From a checkpoint of a small transformer trained on Wikipedia: 9 heads of 64, 54.7M parameters.
Each number is 128 + 24 x the weight over its row's rms, rounded and kept within 0 to 255. Layers, rows and columns count from 0. Numbers have three digits each. The size before them is the row's rms in percent of the matrix's.

# layer 4 attention output (transposed), 576x576, rms 42, rows 509-511, columns 384-575
112:138134113128162128087071097135120117089115154143049172114158171134130150182129155109127145107116115149145106119132137157102130098138125124154144152114148155136147161107146162147075103122123126118126130118100131143097121116125127111079167085130185135101108111145152074116144134116133128109104090124137150119141134114147121139124160135129121140148105080135098130153148090138133124154122091138177105113156106143145141116166146139124114131126103124158133123146157133123127146100139060134168146116131118092111082113087120146139131124078117103135163109142124146126139102131146160096
111:125118159102171136151161141136126133179132113146128176154124133136157100130127131150102148171113131120134101083165088110146115083122182110130154108159143123148133121147091078111140119084122151138138114146144168111111139113107158125099137135119114117129114163144130154108124117106131102125168102170120123116148164122150144076104084086156100165150118125122099129183119132082105154091143057164136143175084108115150129118145140141121128141112130149120136124120134171168132152134117081083139139165138108121099085114167120091092129099140101129119201135145114144107121129089121119145
109:118151110130099105164124141115160095150119086093136143121100125124127133148133118149141159066155125149119105154078120109146112154130126111148115139098136165113130123146110201136092118187118153120107142154110152141113144107106103110136132137148135085148171151107081097115111137153155165093095128186127115094125170100109096094124165160098116107125112132100145144168116151123147110113130147109106149163087146139123133107162142093150138137111114137153138106138144116137134120136113194113136151128130116107154140147172130122156116101162160120107140182133167170154145122113140132131
# layer 4 attention value, 576x576, rms 0.0778, rows 510-511, columns 384-575
116:148123112128112109132157129149121124107140108122120132129143134113141110152116128109138129153122120117097126115145170179150121134131094141138115142115161124108124143097092118063162132131125163097144120115124132132108153136159158093114152149102165149122147097131149152110125135109103177098096117094120180118119148106116118133087102154087127125107152099098119146066124108177131141121120147090100134083140153137124133121112133109116105136147117128095081105159086125127110133136101131144130150098172132140152113118146145108171138196141146134108109147131151124150120139144157092167
122:154186135144133112128163130142109105074161137109130136151097127147123121161117102113140138177127185107192131101110129180125129132127072119124130130085102168156114101118145124091116101126119129128134130084115142148150100133077145146113084126072131124114118118114096116127084131147136124107092165134124158129147119139115134139156133150128114133153125102116120077131175177127111139072081140133127139118171085136119147151127136090105080130119141110136153152132161147122135120136143120149129149103155125145122128113099133109102097145106113111129107146162106146090162105144146112148
# layer 4 attention query, 576x576, rms 0.178, rows 512-545, columns 384-575
087:132130113090118157120144128129126119124173125126126112126086130100113153136129086179109169110123136143125099129124065101145168168098137112095130144118156099115125109154155155121153115161103117100164117137152089197106142115109111114114063168153104112144159153151153106138115116115165168164162125135127133107166153162109144144137125139108117122116179122091136118118134149144128126132125171126125142104122079131135124143137104158125101184153086113138163145152148105130097085129137131079121150086156049138146135120148164167151123149166145122126161104125128181139110096140173176097
085:097139113108158128107122140145169144151140120127109111084107094116100159081134125105124088124122124146118149139123174111128106095118137158100115073105156181108139149125164096136126130091139113091105160124128118127131142165109150103107140110131152163139146117134148116131130132159144129126094109104147161118135130092167141159111112131109138076130134106099135106135125141126169098147139147151112123103136104165138165089113174125137138124133152148118107134146111105181142089102175104160124116153122154100160165151108099146125130141131134119111150087137132108165171156105102111100
085:140087094113124129120118153106076158124124138106137135097112117177143198134131160151073080157158126149122151132162109134140152125123124136092102131174100134156147145135122108077120118096131144135084129111162133097129130166144119156156134083120097137113133107114175155141173125153146119136154099130149181077162117131101143163144068143131095109122142143135134137106122138109120106123101082132152181109090091125160151114108113136113136070125113165138107097104131123083188110182150138113088078091110092093107129114126093180094171111094113156138126109128081133117134151161179142135
090:107099071164121111099142113143149170111150140142126116135113130118158122142174152112123143084211174144101092171119108158160123128148128084161140107210096113126163131164088103125108100137111115149123128137117084125132150101105165150164126105146113109094131133116146158113140175123141120147087142152160171141160134132113119138154078142127113098115124105161144147118155142131126068138127136125113139141125099131099105114136136120123101176098150130147119109192136142114155122140130154125116125171121142132160114134188098128160121117132116111091157156148104127120089100091127126107
086:148105148110095154133153136142137144108138133112089100130129160123105166130149136124091113110131133100159144127193142154124118125147126128108141115129148126154171126169147090107126124152172150098166141111124134133104193167127086123113137120152121110118117170184125124116124141082154056151091131158117179178142129127133101137163143132129120145120084145107069123173147142146160168149122101112126140112135122147121129124130167157159120126118090166142147109149114116094111091138080144177126136153136142084135146120125165119170116132125107117160143122145121141119163132161084102157
090:139127112106112149088106070158137144127119093125104115116120136099106097145146120112142121067144141129126118147151116151148124119138094175137134116134147162116138124162164122140137133108130134119123122131136101156107150146138093099104104138124152114107138137167142067147115156135143157105116147039102170143142149159151148123130098133172169110107146157094121122144144147122093105133169117101077126112097152153132145123117134141100151105160139145123144146139122074130124112124148140136108103143138142123138101166141145123065123161158140099144123115141133116151149136131157169139
087:119124074108154155123158166123126140081158136117118107133099112114099173127155105102153138144093140171123142101124098172131158150121123171128121147099159123120146156149121117094127141111156142083130135112144127060110134158158111133124126109134124120126114112101155120127123095111134105127127119147131091150093044132103157094142120149130138139129133125110133123118133124117084157095158092154135161148181116139107102096112110081134148122120160082133138156126117153139131116157160141163068147148107125119160133092155155102112125147152135134122127145145128160163109137161105163083
089:142094171145160156116123098160107124099129110120168161120161119092126103097144093130151135121140169108150109127116072132096120132114124108111168129144138149144131164112091102130116165079107101159131069126135134125174149088199149131078112141143097149087125110098138092114163085135110141163147102087100133063136124160131138133142153151083158123071133136123125143086133078151141110111142121121152148152121126137154150144135149146102139114157110143133115133099124155152120174066138142153133136149126104085134128132120143108085139145116168110128124126106125119110139114110112151114
088:119175121137168129108124131099141156107129122140144095147149127133124161160120138138108062153118153139140112176155134151144130139188106114141145138174134161155140115147136116093120149098120097117114130157103120172180086122157100112056119093150110153114118175115120143132141127171090127144123153103102173108095156177121114150144135114179118140115108133118144143125096127090118155112096097103101118133138106128174082100135146112124100136157136156127156111109158123106121155123107188144161128139148113090128119108151124131108118126131155129151165188107132129127157092144074136150
082:111145099170153117127149114132108162140130162127168161120136135137149089136117140138152109142171109147103169114092143173118118170146109098113143096134146122130091175106134139126139147130136107118136107106121096129161129055134099131120118091091114125102131113111184164102145089160090136116125144088127148153121131143121106134153142121152137164122139095127121136122168121086069172121084143110138121096118121089124133129120091110081132141105144092097094095143132145160097150117108090165177159166114145113126084072111103144146091140114142112117122171141153122125133166152053105154
087:100112084129097091121100103092123169148176139143122188153155147104153185100119109081114100163079145162097082104127118126125149121092130115155118120125116090139138176132121117137094119136145119113126133084104130161141157129146190124142150114129124161103148121108134153117153140112116170084127146124176151091129090119082084107151127127119123141135135130134160172122121103132127117123074117138121178092116136094114144135121156132131138120127128154131115117107151152142127132143110142154060120161130115153125165106133113153129112088115104176136117115098089126128146155090090105125
088:122111105094122109132128113094154142152150143135184163142118127119135230180139117104111115132137144105137122135099132154158099130133150083129162181167098137089148139114091125096104099129119118149145099144115141124133140137164180109137117159100135140139122119156153113132100104117119113102126080133092150163146150102116163116124137082107150112135138146126123150109144093080165107145133100107079114115099127135110112116119116104125159122108165118133139136101116150112126156146130160124124148145108110107131166083118153132130141185140099136128109134104099131138129142125110090098
093:111116082145122103120116146101120124115108133153103094154164136095151105164104129131157144132120089141134128122085164191140127135058110088147166122109147115113132118119158178153143147134132081152117151155130162129130132112104124077139088087100114101107157140131162130144131157164137173127103150196210165154135107112144134137123080159130136092108148158125117103127122140142120133104122145120109164097115120138122124123139131121162124144133128091156146132121117138121110123114113103153150142146168147128112121104094130148127127102136153194106124119156056150151111086104168148168
090:137130115127095120109116128127132086147136095127149115125135109112141112121149115106093142113134107149099135109117076162138101151131144090132148142168126122104115116164166127096126120167131124124140133104130133139111099118119137153145087082144117083135158112139104126136161133132150143144111133126129147147151139134129102101134102183087125119101181155182159091120122128120124102134114153054176122110127101134102149089124105125139098175147139098143121103129126127152141133103124144130178117130137124098142176104150099142094146121106139168132128100155128117118113145147151138166
085:169127123088098182152071135129090129143143109124121101120125126114115122178079121115129095113152162141127148146127096083150119145119100127144155139144125101109178164155091158114131132116112075124151111151143143125165094113150118141099155091125153078146145151099132128132106108096098154127104128140154135222145149175122157126128153082141130093128127152099104142127140095126133149129153180126163136153120139110102141114137134104125153107123147125128094093102135140072141122105121099134144106113113105131155151103118083145131109150142132099104078121144123135119139138123124160130
088:133108137142142092107114146119123095099090131119093112119101130123144234115144145161124118135084100124120150150140142187139140131131109139114097127124157127145143128113126145125153159133119134117087109083172144105129163115112154119189117134123124133116119130127141141127133165124140183167120123131128113103111118118134126145101125126134090150127161132106187127155156167079173083132129100128073137135102115102175097143113155121127158118158111129143128125095107175054143155159150121130122149158146135108123155136100166111149110138154137121129157133118118132099120116099108115137
083:176146157145142158085098130085137177116112113111089120107109102138147090097154154085077122125119160134135091135178117124110184147089134145144125112118118132102137098120177125122072097145123164141099137121109131123121152125138103148133147128127127150111144137112119114101149131121141150165140109128117166154147116106083138142114090123139097117143105062131144129131121148090141101101160094100146109095104125122141159163163110111103113124109112150108126138148125150090123149121145146138112126167147163111104136158158134107085145113155141130123182124134168124119129104117112130180
094:128111123123128139158113136096142167146150164094118114125130094149091107148129161123159131096112122134193144127140112083082097108100119138154123107088084134158144121154089098133121160118125120135133110107112133116128156092142134115156128131154169119123110128143179106130097074105127121109174084138128106118177128104172168181126170099150115081133103122145101110148134101145127159124152201161113108104114118149128115150096165114116156095117086121115077159168110121137149114117114126131136138112131130122063123102166131104101166117150121161126158131158159072121123147161132089106
085:166124138135126149094136143137179111104167149128121157141086090157158143136123098150140127100105169137116127144101131136086163148123150149128114136147122093152171148127135138112168108153143131130128131140143155135136095141109115116129123106115148100110138081122161193134124143154142154132122163108105145082118142097136136135114155147108097122136151129167067142133128110136113158118133152117173179138153107097118160075146110106100110159165098114154104097092145147151142149112117128121148135113082123088153138124122091134138136130115127069117087127135137192159143159132094127162
089:130136137140104098115119157094114144163090140122136138119118140161102134099127150093089159153106127121150078154131124159150100154118117126155142175215107102101118132117175123148100173148114148122105117163094151119073123139153126108146153134095156095132126134107121145164139153117124151134089131132126134144160138113129105131131144090142119141142148160133150149085128122130102149139132144149148096152120147109115127127110169121128124182133097138095150128123102181126093120123088089108110106178150108092153137122125145142121122120138143155094111091145061160078165148134137155127
100:133112140125138137142139136099128116133119122132165113092143137114147108132118142153086192127140151170115119124090125175138108123065124112119158156121102098120117135118147119153133123106125132148111134117192143125139117104108105111156101111159126100137155132146132131106126126189142125113169126140148110145116120107100101113120141148082104152120118137149076152126101166130120119128153172117106155092130096078128118104109123138109124169098164115135108050138135118139102129143114120092134133058113177103149155115170169187139107117089130129134132089141134128143121095147125130131
083:165116134099131146109144116155158132115090121115127099112089123154116159061084173118137092148104099134155095146122117123152129148129121171131157136105141147143152130168115116155107118135117092151157141073150110162110112185123103165105122172107143156125155103169135099117131088117098147090126139145113170128149132116119068129103082123114146135113134093101143102077128120102152106136128115156104057082106128137147134117112135165096116171121100118090104120109114161126110105141141125154110182080144097143082146157139120115123100151130162116159128132114108161152137157101150140149
079:127168149141088151133167150126115123144155111120114130132142089068148175125118189144092123101087132137128095142131173107157077144098080118118142165165106163126148153093119121138126110148126126097123064172130129150113156087162146118083132132158124161108116088129131144136155117103145144107116120131144161111126116121111124139130162165139139124124140120102110116138100101128124150127134102145119117130136141144141158134099170143155115173161100103145158147154097172127108123131134142148137121125100080152161161120158106147129148142119140100098128131144107164114104128069092131122
086:122116094073171129150099103156112140144120081171132127129126131056167107172121136128093144136151098121088143129116150080137156107136119132121098066109125136131141151134129113140126117168132137124157182131154125097098088130164134117203155152100130124104100136111134119115123121115109103089111110145130132110154139102155115103101160143095135108138090142168138147114163113115134123157089111130115133150144117158142119133131121120110094108108153156126135144146224099135137120146154142129135132101114108134149137112089112083136142078144087126128170116124148182151106179113198144089
088:113151143172131145140117099139127174103127101075125115089135122141138106109120089116134119111140100140152129144115122099098092117152178144135147118130120153146110113135136112097133096101156099107163176157173103080106096113109088132107153132099143126167147142167090111153116089100152107132128100152144120127145131124131152159130101112153134098110094117114105100135125157122098105117121138156107100136133154132163108167121134140127148111106073128130121122146154100111145128121117169102129116106137136132146150169166146148123107132102131176161139171155156110148084125105125137076
088:172119124129177135137144112110155160122074086127126090103079108118129048124108112106132118106137152111126107136127113147093112107108090133149153137180119176122149093177120113126105082114071125161149155127111139131090165119145122111088143158074143154146104138119110133124134089131125125120117126187143137135126155164136160077160128159136160085127144172133145088112177135136093126124136142108141165142127140164139133125168124133173082103127118111074137142112171150133080145104126146121125176121117114112105096146137133129133113133108073123121127156126102139105130119121132134144
091:131111114115134105127100137128167104144122186144122055103130117100112124128108151089145138136100135133145115163149189110135152143122148100141134119155138136144102131133123077126137103132116116124096122128099109118144131114124195106131136102174114106100099158061095144088115149191124116172135069129119121114131143122125141167192104118139150126161095114137178117126111173113132137138133105114140116128113109112087108099146121078081085085152150130181131137155115159125120153140149100135137101120136138121123125128100159160126141110154120122097086205134126080131105165161139058087
087:156136162139130147116107121127100102159153146099125146121109111140132192102152130144129154131113135102121143106207121139092162148145113126111084134172121136123113088121129131142093121123141166121121125125116110148124125122141064142119124124135141143145151144154137132161139140126168127148097132112138142097104097120099110104119143095127145145132148122139145096166163123136119123127106135169130075130136105151115123117160163154128128141108153106111120172163125122114122084129115151159118137152128102140115133130124192114128156102100161144123107135148151144116138153145131117072
085:110146143100103133131079131117119087141106126103099129101096106110110185154124094100096139166110161121109120112111153113118106144112120120095124156134119088166142093136093144161134154086130101106140104107120124144106122091159082132131142142118143145141120139128090112066093109154185128143155080074149117112158113096181127111115148113129132100139171087130103116112101109129141139094126164095131175129143119176152149123122095126114128142105138112132130133126145118105137161062126107124169106146145186119125127126131112106105138115130099105168122142113175121121092097109170118121
088:125122150096126117108107106130102141106101172131124115138116067137129109145114107135123092081121128133134156147148128127143122141109137128154131082133104119158171133157141137113112169127112157139105186130125131122109128128148118121140133150136129135118125132125117101143125159160092074128142126111074146172114127118102144137111100162113142098130133095118108122145134152117115145171127104112150154144128142200164115127136121130076115077104124134131137161107114114114131130118154127161116124121139113102131117163131099131095159142123117116157095121140166124099116122155089168158
084:187133130165154120172121109120151146092131132132132118178129105132132136126081157119117132138114127133139111139059087079131131129148104123155148168178135147140107117116104108145098141114137104117097127140124182153108082123124122117175108103114120088138140095080119110194115094131137097148086096170136115146117146079121143096112132158141121113167127118148159184173105131153142146136088146122128113153157101103135111135124098121150135150076135140143124133101178129172127179159144095125143110130155118087097122133135124078134129093154129110118116132169123179094128135143103145155
086:108131126124129133122118137086114108124100130118147140136127087116145107105131186124173132114113152126100148080175130116122157161118109110129141131147109126136100133145114134155117128145136099117093090158122133146128159126147149108127144083138110126108118171138116116118102125146101144110119111132151142154116138129096102138153094130125132099146148149135136144084121099114114128112126140102113127135112117144144119118122090130134157132094164097151157133163129158089136144153115152117171083127159133146125172147127155126113132149131141135083127113125118133085062142154140105140
086:141160098138064136159150106164078148162147139143121107108152102130096117132107084115113110138110114148127103173131122111121134173171150100116092116126116184144112089115115148093116130150151090110151134138123079133125088161120144159148098162125145130161137111145126109144134147101106134127119101156134120136123123100118125118150117109141115115156154148117121136136110117143110089127133155111152096136103155169087101139142121138145125115140100109151110139132151106106122121089138090136138139171107108123173139138112138174145153132125170134158137123114137164137101126105138147110
087:080115089146147091093113138101149109099130119129135134193165136113151124114126116129142076108146125087128129085143121133151128159092107153107135157092150128075125159116140145125127120150121161163155111098125178110150130121079142145130125128158093106140078169110123116124099165149113130133181147128079112112122118128115098122143090132101086128124141122095107138141118127122145097130134136082159117174103087093114140113114115155173138129141149117150100131129126123114129140153137199105134101138097092144151128145158113149149140145160178166127114133130174132101134104137135142150
# layer 4 attention key, 576x576, rms 0.175, rows 512-545, columns 384-575
090:147125162134137132116114147112128149118113117103167100118157142124131195117108102118151097145124136134149114124140140102130121119136113114121171166161113107115154113084126166128156138105073159107124139112098132114167150122176127150161152122119152134107123141083130093115150097134164148117145080139146171089123111121128160120099123133106117144133157102092163119089159152122153145145109113146107127128135123172116125124159102146130150104103172177136121116091124111114119136119115114121090115129099135122118168116114099147106075115085124138136163089105156183117147145145122158141
083:127155153113131082141137136114104110164173108131099128152142176140124141111146165109152124173145107107103105125089147113106117128116145127089114124129144113131148142175147101122133157091119123131104172123115156136123168128120135131117093137125130100121140123116132094153145155161132103106144079167086105079144192137128103099112121173108110113133134165136124084139111095124119135158138098133069162107118153133072101076154150144108132098131119124116112130123108148137133117093169132134126100148115110170144093146106124094086166129151105153142139154131119135143065139112123123107
087:119105055151147143134078109132141144121102106144154120095153124123125109087141128122139132117116088130150150126112121100135158091093137198148124108084151089135148138125115089099108192162097134116123109140120125144099146127122108165126142137151091132120156122125095114108137107133070100055113125103113074140113149169135114130177125133120107140110115119126109122149156153105083136160123139111138089147150101161143146117119154102109176181121186162094106159146119152122112156127117138119153123073098133159095152123169170106119095101146161124130123080153110112131132104134102140117
094:096134118132112119176119148138149095149136153105150153126157106127138146096128118143166141148109127097127113179132129149110141153147115121118132108153123092161137164113119114098102149142118140109076132125120141134044093179134116126165130152101119144128153118142088119119119134146130125155116086131111148051146124108118177114128158123093165152160080146135111120146140114139075134137114176137112147130138111108141149143121141119141126127145135149148152127140161133127105123118121119128121089110097167133182194141178137100148133125139120164107113153135116118143104143143091130139
088:071122126214156103161153120122083103113119101119160115130146129136125118125132091149143135129084140124172092146149148182122145140130143120140159122140103064133134076162132116146116164173116114101142116152144142169110117097111151112127145137140120126128169105141113105111137141114093106139114136132142134132140115113123089196122148126123137126107078118104128137101139104129125137157138111111140164127138111159106119160138129142146148112117094122159073129163114091127126102106126150117119097137098155127135113130150152154093147104129141155152194131115083161090088147104158113089
089:071124134095117165145153139166091151132124051073124095113114113136141138121132104123132148137132161153145116149110100132126164151126111124135164128160110148139136085160125162115085137121136152079135153134104125157134160156149115134118149143114135104145128100145105114144101130148161131111076071182139110110115105102143093149105152118125114123150160132153106101126081128152108161119152072126124126096172119146118102137119127082157154122142140147118140145103111135086119124135115138169114167109101142103101108075153137074139134109115113154147160128102135075133132115177132145110
089:119136146113139104125081162127088103128174100114128094121137098137182093137113177173093109141128163171113083147145134113134125154117103129129115133073135118116187141139151131156161166148096144143111129134119163122172117133130116089128139124125152134071132166184094085105099149103148126148134159094116126137151134182146122138141133119121113150070151177139131113156122132146096155133115124120115163089135130105119093120088136114105150130167129131169083128121097098181101102131121153123137136115166099124129110136112154117124101089102130122123158133118146086151096141107135124137
089:120122137132141146111108138143148114126106131144151133105141093074141107142131122159121112134122160165094126148157151171160116130113088149147131208111138113085144092149148110126129142095154152148114150108096153095109132145089124170115128122115109114117131094085170121129112129109137133149111168126120131158087123147128169122133153138142132148124129153100113161132113122089130135116112113104121142128142088130132106168125115147157100134144108094111127156161161106127115149103167138130131121154117123136077116105120155139144125142108111136115127162138131130153106140105100064173
090:111134117156168154146094142084130094108116127119180096140118120118129132119123088114180129083114130171149134116176119171145096159106144152085173136137149112152152102150125110140144195149105134117164121117123059119114123097103114134101159151147113131137149131108130107127117127138115120152121119162152155159120095104130171115102102107092145099117115125096127177160127196129130109131162140092119123146129125106125085154095152153134137131137101118155141183132145197126074069139170142130126113138088180136148113123168122147111095122109149166144148120140128134139113139125139128121
088:090138152108133125133148131100099076095134124167099141123109136122086087110116164131105114133134137164118149116164100128115119100135136183171140106116123154113099139113135106111128097092120119135184115124136146119152114133175144157137183158192112155173113142116142152099168119130143138180183165129155113096138097147123138149131143143151140141079113145093108117149125132106088158086149127111156129097131109114164109109120128125141148126119144128147122119122116151088127131114146123118124093135136094122167134141138146181108125094091120119132162117128150152099118119129116084157
084:131127107125122119096131139172140104099119137160148109077098123103122150146123154140113089101133129125074125121125124106163102159159145110138153113141144127160103130107126158120075111162098136162110145114143138104145163089136148133107133147159154113156102153146106109119147115119114083150105130118133119157129142133140178163123122124127101115087118148138093135112157106137130132110149114117139136107123151147163141143111144147139090166103070078113134115100095153127182156120150128146150137083135133153136151172153117131051158146128138124144146106085186150169104121086113147129
090:141148149122121139143121158168140171117115124134113076113139145085181154127148129139094146123139149142097133129114120108140118131134137152114149138150136114142114149135116094119071121117126123105149138104127102111146125113081134136156165175110134127123135071125167134132105118129140121134137166104138152143108172152106170118114115132136118140138144104119107135098111128116107125136146136132112147143134139110158128163149147129093109129124124112165091102165112160163134209143116120115124124165148131130102101116164146103126143110154141062081155156111106113142130119101126116136
097:122178118119123122155127127125168127121117119118134164106153182129114147142109123088136118143160135115129108134131130093134098124162147071139147143154158116130118088106100164152161165132141143150143119141077145121138153120130135127104152125104111124160098131118084103147119144150119139133079108144174170110153110094128139124135127121124146143143151146114128102120121150132119099124150070123150114128101120116097163111127086138109133154153117122140129091084143144119158150100098114149134131148138140098132127139134098125135102135110148105130163099132150113058124131118090109094
095:114155142121136123161131120125107123162108131124161124107130154135115103153130121129115108126148104140131153116120123136172158125111152119147137160105184137128091139143137133150088124140114106127129114144112109149108109111124139113096125085102095106173097175094098137134155082154102111109123143090150108142141134098192118145137141149126117156147116139159119117104088082157157104149116123154139150121128101157153112119138103090171117177118173159117101103168159129125150115107116134130161101145126097150068134104143131159116090144151133127132137115107094139140156101133159125138
084:123142086127092115169103155146085163095105093114121137084113155089141158133142143124110164147159150109126146145117124123098154084092151154119176138150060156120128142147166115089107118158137124103143097152145077137161151156110089072140138111118082102116123136204190158120110158143117079123125164119141089122134126111161094112124163111156130121092158136084123162100089099132140144143151121076141132154123143125151167138109162071136166186110154099113136182128148126170117093149121156088179170148140157153123126087122156127103122104135125126135132090118127194164162124106153155130
086:138129101130125100137150156092147125109131168094099178107118098148149095134122136127138113129110125107144103121069150127080115110090116174129158147162129119149150083141122145131159117129081160110141144146123122112143126164150140132104121147135181116143091097148148122142108114133144123142092116152105122114126127131137148171102068086117115159108140096113123074156164161118121096118119146176166106097104105144122134126144140139145154085168152123078178075128135107118116081129143140131100132161102157145162112135125168106179128164114134125119182137165135079106103124145087122116
086:123116114145135117163113139131132109121089115140137113113120084126129171085121152136143119128121159108088129098141176148121154125112132120137134133106128133133109110137115118120167148145102139125128120161151105144126111146098143144117118166087135161166189118116100105174147143102097092120147097128151108121144135111121139114079149137152094131162140132115137089101119124123154113121137128123154161096161129115125179123142095193106157104123126154112097132096095113149128140105166118113121169119077131157133095102113126089094130122141112180124094134099141099136100144171140118107
094:102093124127108187135148121132151157075080087163105131142093169184137124158126133161112165150164121069155099105157124131094150124106154142096137131098107131109150125137138125150100137170150135134122130133114122139150174136087151114098148142116062147095118116126110153137123162160096085110117143143115126079151118141126114162118133096169148141136100119096134098088142109139103090088144083124105141163075133152139133147151134133094087171144127136132129125118142138159125143133166100118125141149157148102106098120122136112077124170148123162121088120095154153095147099148117129098
088:094137126114145151137169153115110154128145150142137092137146098074173102131115165148086129159105141132113105115147112126153138125119128081140139128126141174129142142128145133134110090169133165107100135129141180166086132168103177136146150114100119140090116115098096099115098083130080125120145106117133121124138134162158166125111102131142180133135111127183138098095134119126111112140142091101102153121111074113157109087124080147135188106157137161141121114156169135132152113095138140146108102135130119129080111152120150127133124129102130119131114139151131109099142130145109102087
086:121105094118136091162116122111146168145146162092141059138162136151145103118152154135112126120122099118122162127097162111163091148126119096133147114127154124106142110056136102101143102144130104121149134136170102122116112129158084141172112113137138146074147085149097158126125124132118137102099124127171164127143157112165080090110110134126168131127103158137094107122115130116103129201153113133098105150146150142148093126134168090098122170160200152136148109094131097102125151162140082126169137126154142123100146068169169175125122127126146095122143148137141120153136121136136145108
097:168189116124140125161136104111150151156141114122126173131141155180116120164154129116137087152136078131102142118125137104147179114159114093132179135132164096121098147094085126114149126134116103127130090127097152153170127123143160139124159137087080131129158152112132131166147109107108111107132139123164148097151156158136093086147140104172120132130113110105148128131117101139112155127081166149140099124131125124111173098145096173164116127097152133106113139111114140091167128155079141161159100123100107119151143094095093111150103124113143138118155175167075123099159156090126105113
086:105110141162104071097127169097124123087161152119193098117128102136138152153149146128150142116141121088120132109143144156135150128124141080131146137147114156111089136128173138130117119136125141120144165172125120121126123120107130097120110163135135140114130127095121108136163143126114126101184143189122161157126143135133124107115104121124124164098087155066117095123132114118151103106149165092129133140202112087109120092089140127117092104149109124113123157119101107155105144132141138144111124156121118108139120103100128149111134153110108144139116118146170141133121144141120121159
083:093084126122141095101117109126130142134101127111131097135168183131100091084101144136163169111103133129082136138121090095142128119119128112151079145158147114123109094111137125137112142113090151140125168124134096127156112127125159147141139128111146118105127087123157131123108107067160102103131126175148143128144090145137114121088140166122103143138095157168139146078129168106103157142135100150099129115135155102116116150169078114136134119093169160148131125085128143116115102147141154109142109109140150153110147104152227150092102131107146129130133133113118138142158121087122138149
083:102103112141139146096130158151113103115107112160123093161104128121158120116126144114138131097150155159121132072079100134142106118146130101088111147111105093136144123160129120130064119083143191116155097097132150126134159113158104119173095113106127099134142129128143134123135113151132099106115127099077139152102127163170085143093155126135105068128118131116096157128111125156134117178144141152119138146104140139115128134131114145136159166107109102180159154157157106165152127094108152157140147107118113130128137149144108151124118105134120103118081084100133125118141082100162159114
094:150141140126122134109137122188116169142152151113103158175121135122121141126166115131139164126149111131112121121103142124140105146147115093089143095120126117130149179144127134126143163135160106147132158071126144142124164100129090143115093162109125045144157102140155090162110169150143123114136157074107166125073163093141107117081084154141099121172159149136157159114123108168166138157135127123135142123119124093095155139136130154145124125138171134145111084125080146176135108122080100135110131138135163127158128116122124135156139093158122104133112092119110112154097150185111126176
091:123133143086129117156132106151138092079139151127102110120130149159125129153102115158153159160124143130139161110120143099166116100122171126123156134134152092132131155095068125171119128090129147154122120136133200144099115112111103100143151136150115090108108100122121103201102156118156150141137109100184094125122093114090115134139124114137099178126125105124155162108116115112079163142148100127105148145135110152148155136122132111148117087134139081139098134139125100136111180099127113138132152112146126147155168155146129174142135071186131120108107140145129096118078107144154131142
091:136125150148177101136119141134141141119153139101068067157160111112118088126138119108151106134135123090138119114119090156147128115124150172138159156133151154145156143133132148133136143158143099170124130072181156079064108148130076121141108175148130145147120142160159120155145133134129141173111112132143082125175108138140125131123114161087165119091161142162138144092127128163077126143112130109157142092116152172149114155176093155147140166119093097108113131164104094097119152131106130136117093122124106160149114144145133090107107157168103125128190126145152119131121119128121153134
085:164118137104083086132113149124156152145128159084086087163110117151138131173154126129122125101110095101133123150112155081135114112129119138127107119132095138146138101108119131133165109122123157126141109122131084114095131121125096119114130110143153137139139075148152160138120119108127157141162119117107115136131170126149120137116133125104118141157133135132110102103114155120139141133141175166129182149122176135140135165137149124104123104106128134152152110122169132157087095152135097103143164104124160127125110102126127131118128150117138124075108137142090128142135153130148153142
086:135153177117152163067135102126135125088147169136141171120151128060140068140122128139095121113125144143050094133118141095130096130138133168133118120136109131118133118098092112074099094155112119101118123129125152128141122125160128144155138150142149101121132088131124086105143114095080109141119097115133124145114115126127093109124161125156113168063136142124111117112116171133138150151101098089122119140092106099128133175173156111100138134126123160117137159169128134136123151092119150110147133162135129099110152125126127154151168119098118090122117130125130124116145078165147115111
091:149118146131120147123154094171105134103143128140102093147147157086140094158146133142117174151129107113133079120135141139134110099152140140144122127127126136119163113117169087107122167121151124118159147142112106132147115169116151141132102110116143110136087112120122133098145145090106156166102109107115138119114111102096111094105173134116130129200133165142137108093124101110123181155159139140141120147148161142155132150111134122099125118136108167137147145128119120177108158105125130102115098138126120103137129109133121099113148113155112109134079116138092100142093129101168103100
087:090086148128111131123164095118127150152145158142096104103136141126115130156126159130121123153124110105123099126129152091138133120147129088178097126078123142103143138119165114105098117117165145146144169136155083145106099145132141089102131082138172132141107152119086121097193174126119124148115182148100151120156141127143136105096113118129104135151146111164091124145121130112140108160125113130134130137105101121108107127145160110113107105122113132086158119070125085146216108114137118133135118092089151156142175101131106124093130142142179109141120124110114148148122115153126142141
086:123121141123124169123119135154100111130145136137108160160146154109107069144125110095135085080128108135159108132117114113132148120120147126106117167152133128193128160083121119120144142132131101143106144119165144125141113110108123106114096126160111154158129138077108106112152121114086098126105171153070162123136151130146078112135168107104165120164162165133135139107129149130099106131127171138141150120142111124126120111100061101096105129134119175070110153132098090093148117115126106139128157142113123143098145121130115119142120140145141139137137116127129140191133110099131187109
092:083124177098067128137164109174109162139170088123076124128173140131117172140123138121150153135131129108133138105138143136114114101139171123155130125125103145082145110132134122116118117098119121143159140127128094131145085101106107135106132091121148134128116121156179083120149116113148143147121128120151105100110121112152138123107149129117144146148137164125176120162139121156170175134126144108079133118139170104089136136171145094134138125123132120099163142165127115167139129117128115122157129174139130128107057091097136119131142165092127143125101146118127125098109127142123051171
085:100159139093158164094114151132079135136114131142093091104141174122103142130092102140148121126117108143147178103134122139131155147135094118058134136072171106170148168120121152119154143141117100105145121095115150107128147157088121103136147118076099117144105159129167188148120100134095149118117142132150116129139129115109158170123153144120135128123141145143147161126102173129130138124144128118163111108151126149132097120081098097097144101180123120156141104130150109144144179143102165142120145118165131128070132121101132182113097136113141119133116101128113134146160114124133109095